config.yaml
norm_eps: 1e-05
positions: "rope"
rope_base: 760000.0
init: "uniform"
init_std_qkv: 0.018
init_std_o: 0.018
init_std_up: 0.018
optimizer: "adam_variant"
lr_head: 0.00384
schedule: "wsd"
decay_fraction: 1.0
decay_shape: "square"
doc_mask: true
steps: 6497
Each number is 128 + 24 x the weight over its row's rms, rounded and kept within 0 to 255. Layers, rows and columns count from 0. The size above them is the row's rms in percent of the matrix's.

# layer 2 attention value, 768x768, rms 0.0215, rows 520-544, columns 320-383
size [ 90  89  80  86 104 102  96  74 103  87  90  89  97  91  84 102  87  91  97 104  87  89  85  73  80]
[[118 120 140 121 116 122 131 105 158 127 159 101  76 128 108 112 117  96 146 156 140 119  80 111 115 120 134 133 127 121 131 110  82 121 134 131 149 126 163 104  81  99 112 140  86 101 133 132  90 125 104 140 121 133 115 131  88 132 139 112 163 111 116 116]
 [ 74 142 138 185 131 135  78 170 127 148 162 125 106 129 111 139 140 147 143 111 142 154 166 107 118 130 108 158 110 133 109 151 109  89 129 162 113  76 133 125 147 142  92 122 145 112 127 138 100 110 125 128 143  91  88 117 138 122 105 110 100 131 148 103]
 [122 143 133 141 123 121  70 121 107 138 135 148 121 132 158 125 133 113 158 139 162 113 148 102 121 138 102  95 112 161 123 127 128 143 130 149 169 121 136 117 134 100 103 132 153 131 139 152 121  87 117  78 125 137 147 138 143 146 144 162 149 103 160 143]
 [115 190 103 170 117  90 167 105 156 127 130  86 127 108 130 147 113 101 103 143 126 102 103 133 184 148 160 135 130 140 117 140  81 138 154 100 195 142 123 158 141 129 107 102 109 134 118  96 115 103 106 122 101 122  92 166 143 129 122 122 106 126 134 131]
 [107 130 138 122 140 125 105 103 130 139 164 124 159 112 153 115 124 131 124 139 116 129 204 121 143 169 133 127 139 111 115 149 119 170 128 163 201 126 114 147 122 103 116 149 134 142 126 126  92 139  81 129 122 114 132 118 186 113 111 147 120 128 150 134]
 [148 129 121 151 124 136 149 139 102 158 114 147 143 113 128 128 157 146 137 134 113 113 177 127 137  90  98 108 122 122 117 189 126 143 105 142  80 124 120 131 146 119 142 130 155 154 160 136 170 130  85 123  95 112 131 100 117 128 145 144 136 119  95 131]
 [122 135 127 119 112 119 184  84 160 100 112 119 109 142 104 123 109 117 105 114 112 128  58 137 161 143 149 161 143 130 129 111  93 125 142 103 164 157 137 129 107 134 146 124  79 119  89  97  94 148 107 137 105 139  95 144  81 110 139 119 134 141  74 114]
 [141 136 121 102 119 126 142 116 141 131 111  83 142 132  97 154 135 159 126 110 142 131 122 122 130 138 166 136 137 127 128 136 148 114 130  86 159 136 120 139 131 149 172 113  98 118  78 135 101 152 113 130 121 125  88 124  99 115  91 115 106 136  97 100]
 [123  82 123 117  98 125 103 130  95 109 132 117 105 139 139 123 141 128 156 163 134 116 117 135 148 121 136 110 108 111 163 115 139 106  92 120 152 109 120 171 177 143  94  88 147  78 133 122 131 145 139 120 137 125 141 112 128 141 104  86  92 106 163 119]
 [105 132 118 125 166 138 122  92 145 117 134 147 152 130 103 139 123 117 129 109 128 153 125 121 117 193 128 132 135 151 125 140  58 149 144 120 191 114 104 134 117 158 159 116  97 149 123 137  58 113 107 140 107  93 133 163 120 112 154 117 125 163 127  90]
 [137 102 136 148 103 120 126 105 125  93  98 134 144 125 117 170  89 132 120 130 142 149 143 116 141 126 162 104 154 129 124 157 124 144 145 106 137 171 120 126 137 131 106 132 106  97 130 112 112 144 149 127 145 106 152 126 106 149 107 126 124 173  99 136]
 [165  84 141 116 147 132  92 142 100 124 127 150 121 121 143 139 123 148 129 124 120 124 160 131  97 119 120 105 129 113 129 160 138 129 125 145  74  96 120 110 144 109 123 156 165 128 163 152 125 163 166 150 151 105 138 112 154 129 155 132 125 121 143 112]
 [119 155 119 146 159 125  86 115 105 125 136 129 118 156 146 160 161 122 150 148 158 107 114 118  89 153 117 115 126 141 115 101 124 123 151 147 190 120 130 173 145 128 115 121 162  94 119 140 101 105  79 125 143 112 148 139 168 135 116 109 151 152 111 150]
 [133 129 128 132 157 125 112 124 128  96 123 128 150 103  90 163 141 159 123 116 142  92 204 115 107 183 140 125 147 107 128 133 145 152 107  88 146 106 110 121 134 130 210 138 127 155 104 134 102 116 114 128 107 132 115 136 139 122 130 185  99 110 105 125]
 [112 131 146 144 119 108 120 131 119 106 165 126 174 113 119 131 114 115 116 107 124 146 174 127 132 137 116 146 143 135 130 130 153 126 134 137 142 107 125 110 121 117 103 125 124 140 122 122 162 146 168 107 130 182 125 137 114 160 132 150 115 119 190 150]
 [140 172 110 160 163 124 195 147 132 109 148 141 155 103 115 175  83  71 120 149  90 108  51 143 104  81 112 168 156 135 144 167 101 131 131 138  82 116 137 166 143 125 118 152  87 123 147  98 130 124 147 117 103 127 123 180 163 147 146 119 146 121 101 141]
 [130 167 111 128 121 103 165  82 178 141  99 110  82 134 141 151 113 121 111 126 132 104 110 145 167 126 148 153 118 129 123 145 104 139 149 120 159 172 147 116 104 107 146  80 111 147  98  98 119 123  89 124 155 132  92 138 108  90 119 154 138 141 102 171]
 [ 90 169 119 165 132 107 202 150 147  96 142 146 168  84 119 156  93 138 114 143 157 126 139 152 154 152 108 162 134 119  82 138 105 144 123 118 137 121 135 124 129 136 142 122 124 134 128 105  81 150  96 156  93 122  83 163 127 134 119 134  77 140 137 108]
 [177 121 124  88 122 123 117 173 111 108 134 139 152 102 116 111 139 133 132 144 160  91  89 142  87 132 118 112 115 131 151  90 168 106 103 129 113 106 107 181 117 128 139 143 147 107 108 152 137 111 130 143 131 141 132 120 118 155 113 113  97 124 163  96]
 [136 119 127 196 119 118 109 170 123 125 104 115 120  93 114 157 121 146 114 117 135 129 136 120 134 118 146 145 117 115 111 150 143  89 162 117  70 129 153  87 135 135 102 140 100 125 142  95 123 120 149 112 154 130 104 142  96 138 111 121 146 190 127 120]
 [119 183 126 162 177 104 191 155 115 103 112 142 142 121 119 125 124  80 144 133 133 103  70 140 165 116 108 127 121 126 140 153  84 139 122 121 131 118 118 180 146 115 156 102 164 154 102  95 144 106 115 133  84 141  78 152 105 120 154 170  85 140 107  86]
 [167 119 123 130 162 104 165 138 104 127  96 126 172 122 171 156  81 127 110 138 133 132 100 144 192 104 101 124 106 131 119 125 135 149 127 151 101 135 119 165 167 152 123 145 134 150 159  91 161 122 127 116 100 104 146 156 155 120  99 151 112 131 131 137]
 [129 123 135 152 129 124  95 109 119  97 151 126 111 120 117 117 137  96 165 144 148 111 140 108 131  93 100 117 130 116 156 134  95 127 121 142 122 101 138 105 113  89  87 138 137 120 167 138 110  88 121 109 125 139 129 133 121 144 160 173 131 123 166 109]
 [147  95 117 118 131 126 144 115 127  93 121 114 140 142 131 141 122 116 147 129 121 142  91 161 131 131 168 107 142 137 130  94 141 139 110 105 151 168 118 156 101 153 139 119 116 100  80 134 138 146 155 109 137  93 134 104 126  97 128  86 114 131  79 122]
 [119 131 118 109  99 141  99 138 129  85 148 139 123 139 167 143 108 116 142 128 131 121 128 163 121 139 109 102 135 118 164  94 154 142 148 143 166 147 145 125 115  92  95  93 175 100 136 110 163 114 139 132 139 127 183 108 159 129 135 150 171  90 187 178]]
# layer 2 attention output (transposed), 768x768, rms 0.0203, rows 520-543, columns 320-383
size [ 94  99  91  92 110 114 106  99 103  95 103  95 110 101 103 111 101 101  99 110  95 101  94  94]
[[160 125 160 102 122  81 157 128 134 116 171 103 144 128 132 124 123  99 136 124 119 113 100  99 175 170 138  92 117 116 177  75 136 116 153 124 128 180 152 109 116 134 131 136 100 159  98 108 183 165 169 138 184 159 130 133 127 112 166 128 196 117 141 125]
 [104 114 189 107 134 155 108  97 104 104 148 131 108 122 141 142 145 159  88 170 151 119 128 161 159 138 114 132 169 147 163 130 107 102 143 121 145 116 161 145 134 133 196 141 141 141 116 101 122 116 147 115 111 103  99  91 153 144 163 105 137 134 109 112]
 [158 129 148  94 124 126 139 131 138 103 138 109 148 104  95 177  69 119  84 103 163 150 143 104 133 157 132 129 130 117 101 130 119 148 122 139 114 186 110 101 128 143 139 129  99 115 150 111 148 145 169 113 103 114  86 164 129 132 138 156 131 190  95 125]
 [105 128 120  99 143 119 136 141 142  86  99  96 146 146 132  89 168 119 101 101 148 138 174 133 117 154 168  87 146 123 176 131 136  98 140 140 120  96 150 126 117 186 145 107 151 151 125 102  82 192 131 134 125 146 134  68 124 151 149 134 185  93 123 128]
 [115 133 136  96 148 160 118 151 122  97 107 155 143 171 126 174 103 146 122 115 103 141 148 148 102 126 188 128 122 124 112 167 129 166 173 118  96 147  75 128 146 125 143 143 124  86 142 138  66 140 133 124 129 103 115  97 110 139 121 135  97 143  73 144]
 [159 133 113 162 120 154 114 146 131 105 108 131 134 156 121 145  97 163 144 113 131 115 169 121 118 123 104 126  94 113 114 127 126 179 111 134 110 128  98 102 127 125 169 115 129  89 104 125  89  87 151 125  76 101 112 122 129 141 149 154 102 116 130 158]
 [100 128 125 121 139 125 138 147 122 125 127 113  88 127 136  74 178 111 139 140 116 119 111 122 118 140 164 127 123 124 172  93 131  85 132 113 128  96 163 176 119 116 105 161 132 156 104 123 137 174 152 100 165 169 145 111 115 138 118 107 179  84 164 115]
 [103 137 131 112 124 130 116 117 136 120 139 113 113 155 134  84 204 116 119 116 139 112 125 140 137 129 151 107 131 114 158 153 111 115 146 113 106  77 172 198 125 136 104 115 165 140  95 122  92 178  89 130 124 165 142 130 130 146 150 134 154  77 171 105]
 [111 140  82 143 126 127 124 115 149 128 115 143 143  99 123  62 149 130 148 128 170 140 159 175 137 126 150 153 135 112 132 153 141 124 131 149 156 127 152 105 171 113 131  97 152 132 134 148 101 132 124 132 155 121 145 114 121 132 137 128  88 125 146 147]
 [107 124 149  53 125 145 132 103 140 118 160 105 106 139 134 146 123 135  74 138 154 115  80 110 129 131 143 116 153 146 126 155 142 102 133 131 112  94 122 185 138 120 137 169 129 143 153 109 119 152 145 125 131 104 133 166 116 129 130 123 152 156 144  97]
 [148 158 117 101 115 128 182 105 134 100 120 148 165 152 129 100  97 174 144 142 128 109 133 124 128 145 108 125  95 132  84 140 133 170 119 113  96 158 134  85 153  83  93 116 142 141 154 147 117 128 122 130 174 124 122 154  86 113 105 149  96 152 128 152]
 [153 122 149 139 113  95 132 104 122 109 130 145 147 110 136 149  56 170 137 113 107 118 153 125 142 103  91 181 122 131 116 146 124 132 120 117 143 159 110 127 133 103 111 120 131 122 141 122 144  93 137 152 165 122 102 148 149  92 132 147  60 166 110 140]
 [148 101 159 113 124 108 126 112 151  87 135 124 153 105 116 118 122 133 121 127 158 161 164 159 104 119 147 118 127 116 126 150 155  95 126 107 115 134 118 126 153 172 152 138  98 104 159 136 129 165 160 112 115 162 126 117 163 152 126 180 138 207  97 121]
 [129 134 107  89 143 180 155 147 127 137  89 154 119 150 105 108 136 182  96 103 130 141 137  94 103  98 113 144 114 100 123 195 128 107 141 128 110  79 110 130 138 136 147 176 143 152 127 112 121 104 136 203 122 117 129 117 140 109 159 141 117 140 140 119]
 [132 130 141 131 147 149 121 142  87 152 127 151 137  83  98 182 132 123  66 110 128 154 124 123 108 131 141 121 141 119 124 194 147 116 126 127 152 173  88  82 157 109 138 136 117 134 154 124 112 119 115 138 134 106 113 133 106 113 154 144  76 117  88 119]
 [150 144 129 116 169 122 128 158 110 144 159 142 147 133 156 145 103  99 114 159 159 125 120 117 127 106 141  98 166 122 118 119 122 117 116 152 156 119 166  98 112  90 139 144 145 136 168 120 112 110 107  98 114 125 162  90  88 107 135 155 172  58 149 132]
 [131 128 131 112 116 133 126 154 113 125 114 134 127 148 127  99 140 118 170 128  98  96 111 149 108 156 165 121 107 117 130  78 125 116 141 119  76  87 146 153 103 148 106 130 112 157 144 167 131 190 142 119 129 146 138  86 106 148 119 108 159 147 119 122]
 [106 139 144 105 157 122 125 155  86 147  82 163 134 141 119 100 143 150  79 125 127 125 130 155  83 109 131 128 164 112 137 168 119  80 115 127 146  72 151 144 140  90 151 187 121 131 120 118  77 109 139 142 163 151 157  77 150 129 141 118 139  72 131 117]
 [127 105  94 119 116 115  68  97 176 175 115 153 137  98 122 124 147 121 147 118 180 155 122 176 132 123 106 140 166 132 140 185 124  91 113  99 162 101 154 150 151 128 122 145 164 105 123 170 125 102 114 143  98 158 134 153 154 109 119 133 123 129 156 100]
 [130 146 157 134 133 141 132 139  75 102 100 154 124 142 124  57 144 165 142 129  94  97 123 164 134 142 110 132  80 128 134 123  88  97 139 111 126 114 187  88 105 137 165 123 204 171 113 127 102 105 153 126 161 181 129  59 149 150 130 113 114 149 106 128]
 [133 142 125 132 141 135 105 113 147 184 108 153 120  94 110 110 157  95  96 177 150 126 144 112  81 141 143 135 156 122 108 107 134  90  95 162 150  85 148 107 140 101 157 157 123 139  97 144 128 105 141 119 112 140 151  94 115 127 120 106 158  75 156 121]
 [114 164  96 156 145 155  93 170 104 149  99 164 139 120 137 108 102 143 138 137 149 143 158 151  85 101 151 139 126 129  98 177 127 131  45 128 141 115 138  92 126  81 153 156 158 113 158 169 112 106 119 114  84 138 170 110 116 128  89 117  92 131 138 133]
 [188 130 166  92 140 117 158 138 119 114 150 122 167  95 106 176  92 115  95 118 141 155 142 108 128 165 138 109 118 127 152 120 129 130 150 128 120 200 117  95 142 124 169 124 102 145 111 111 184 109 188 142 149  88 101 133 107 111 150 152 119 172 115 120]
 [110 137  69 135 132 104 160 109 136 130 109  92 147 162 127  64 149 130 145 141 131 121 119  93 132 140 115 118 136 130  84 127 140 156 101 118 119 142 171 130 127 101  78 122 130 128 120 141 124 157  98 110 172 172 134 190 132 125  97 146 160 119 168 140]]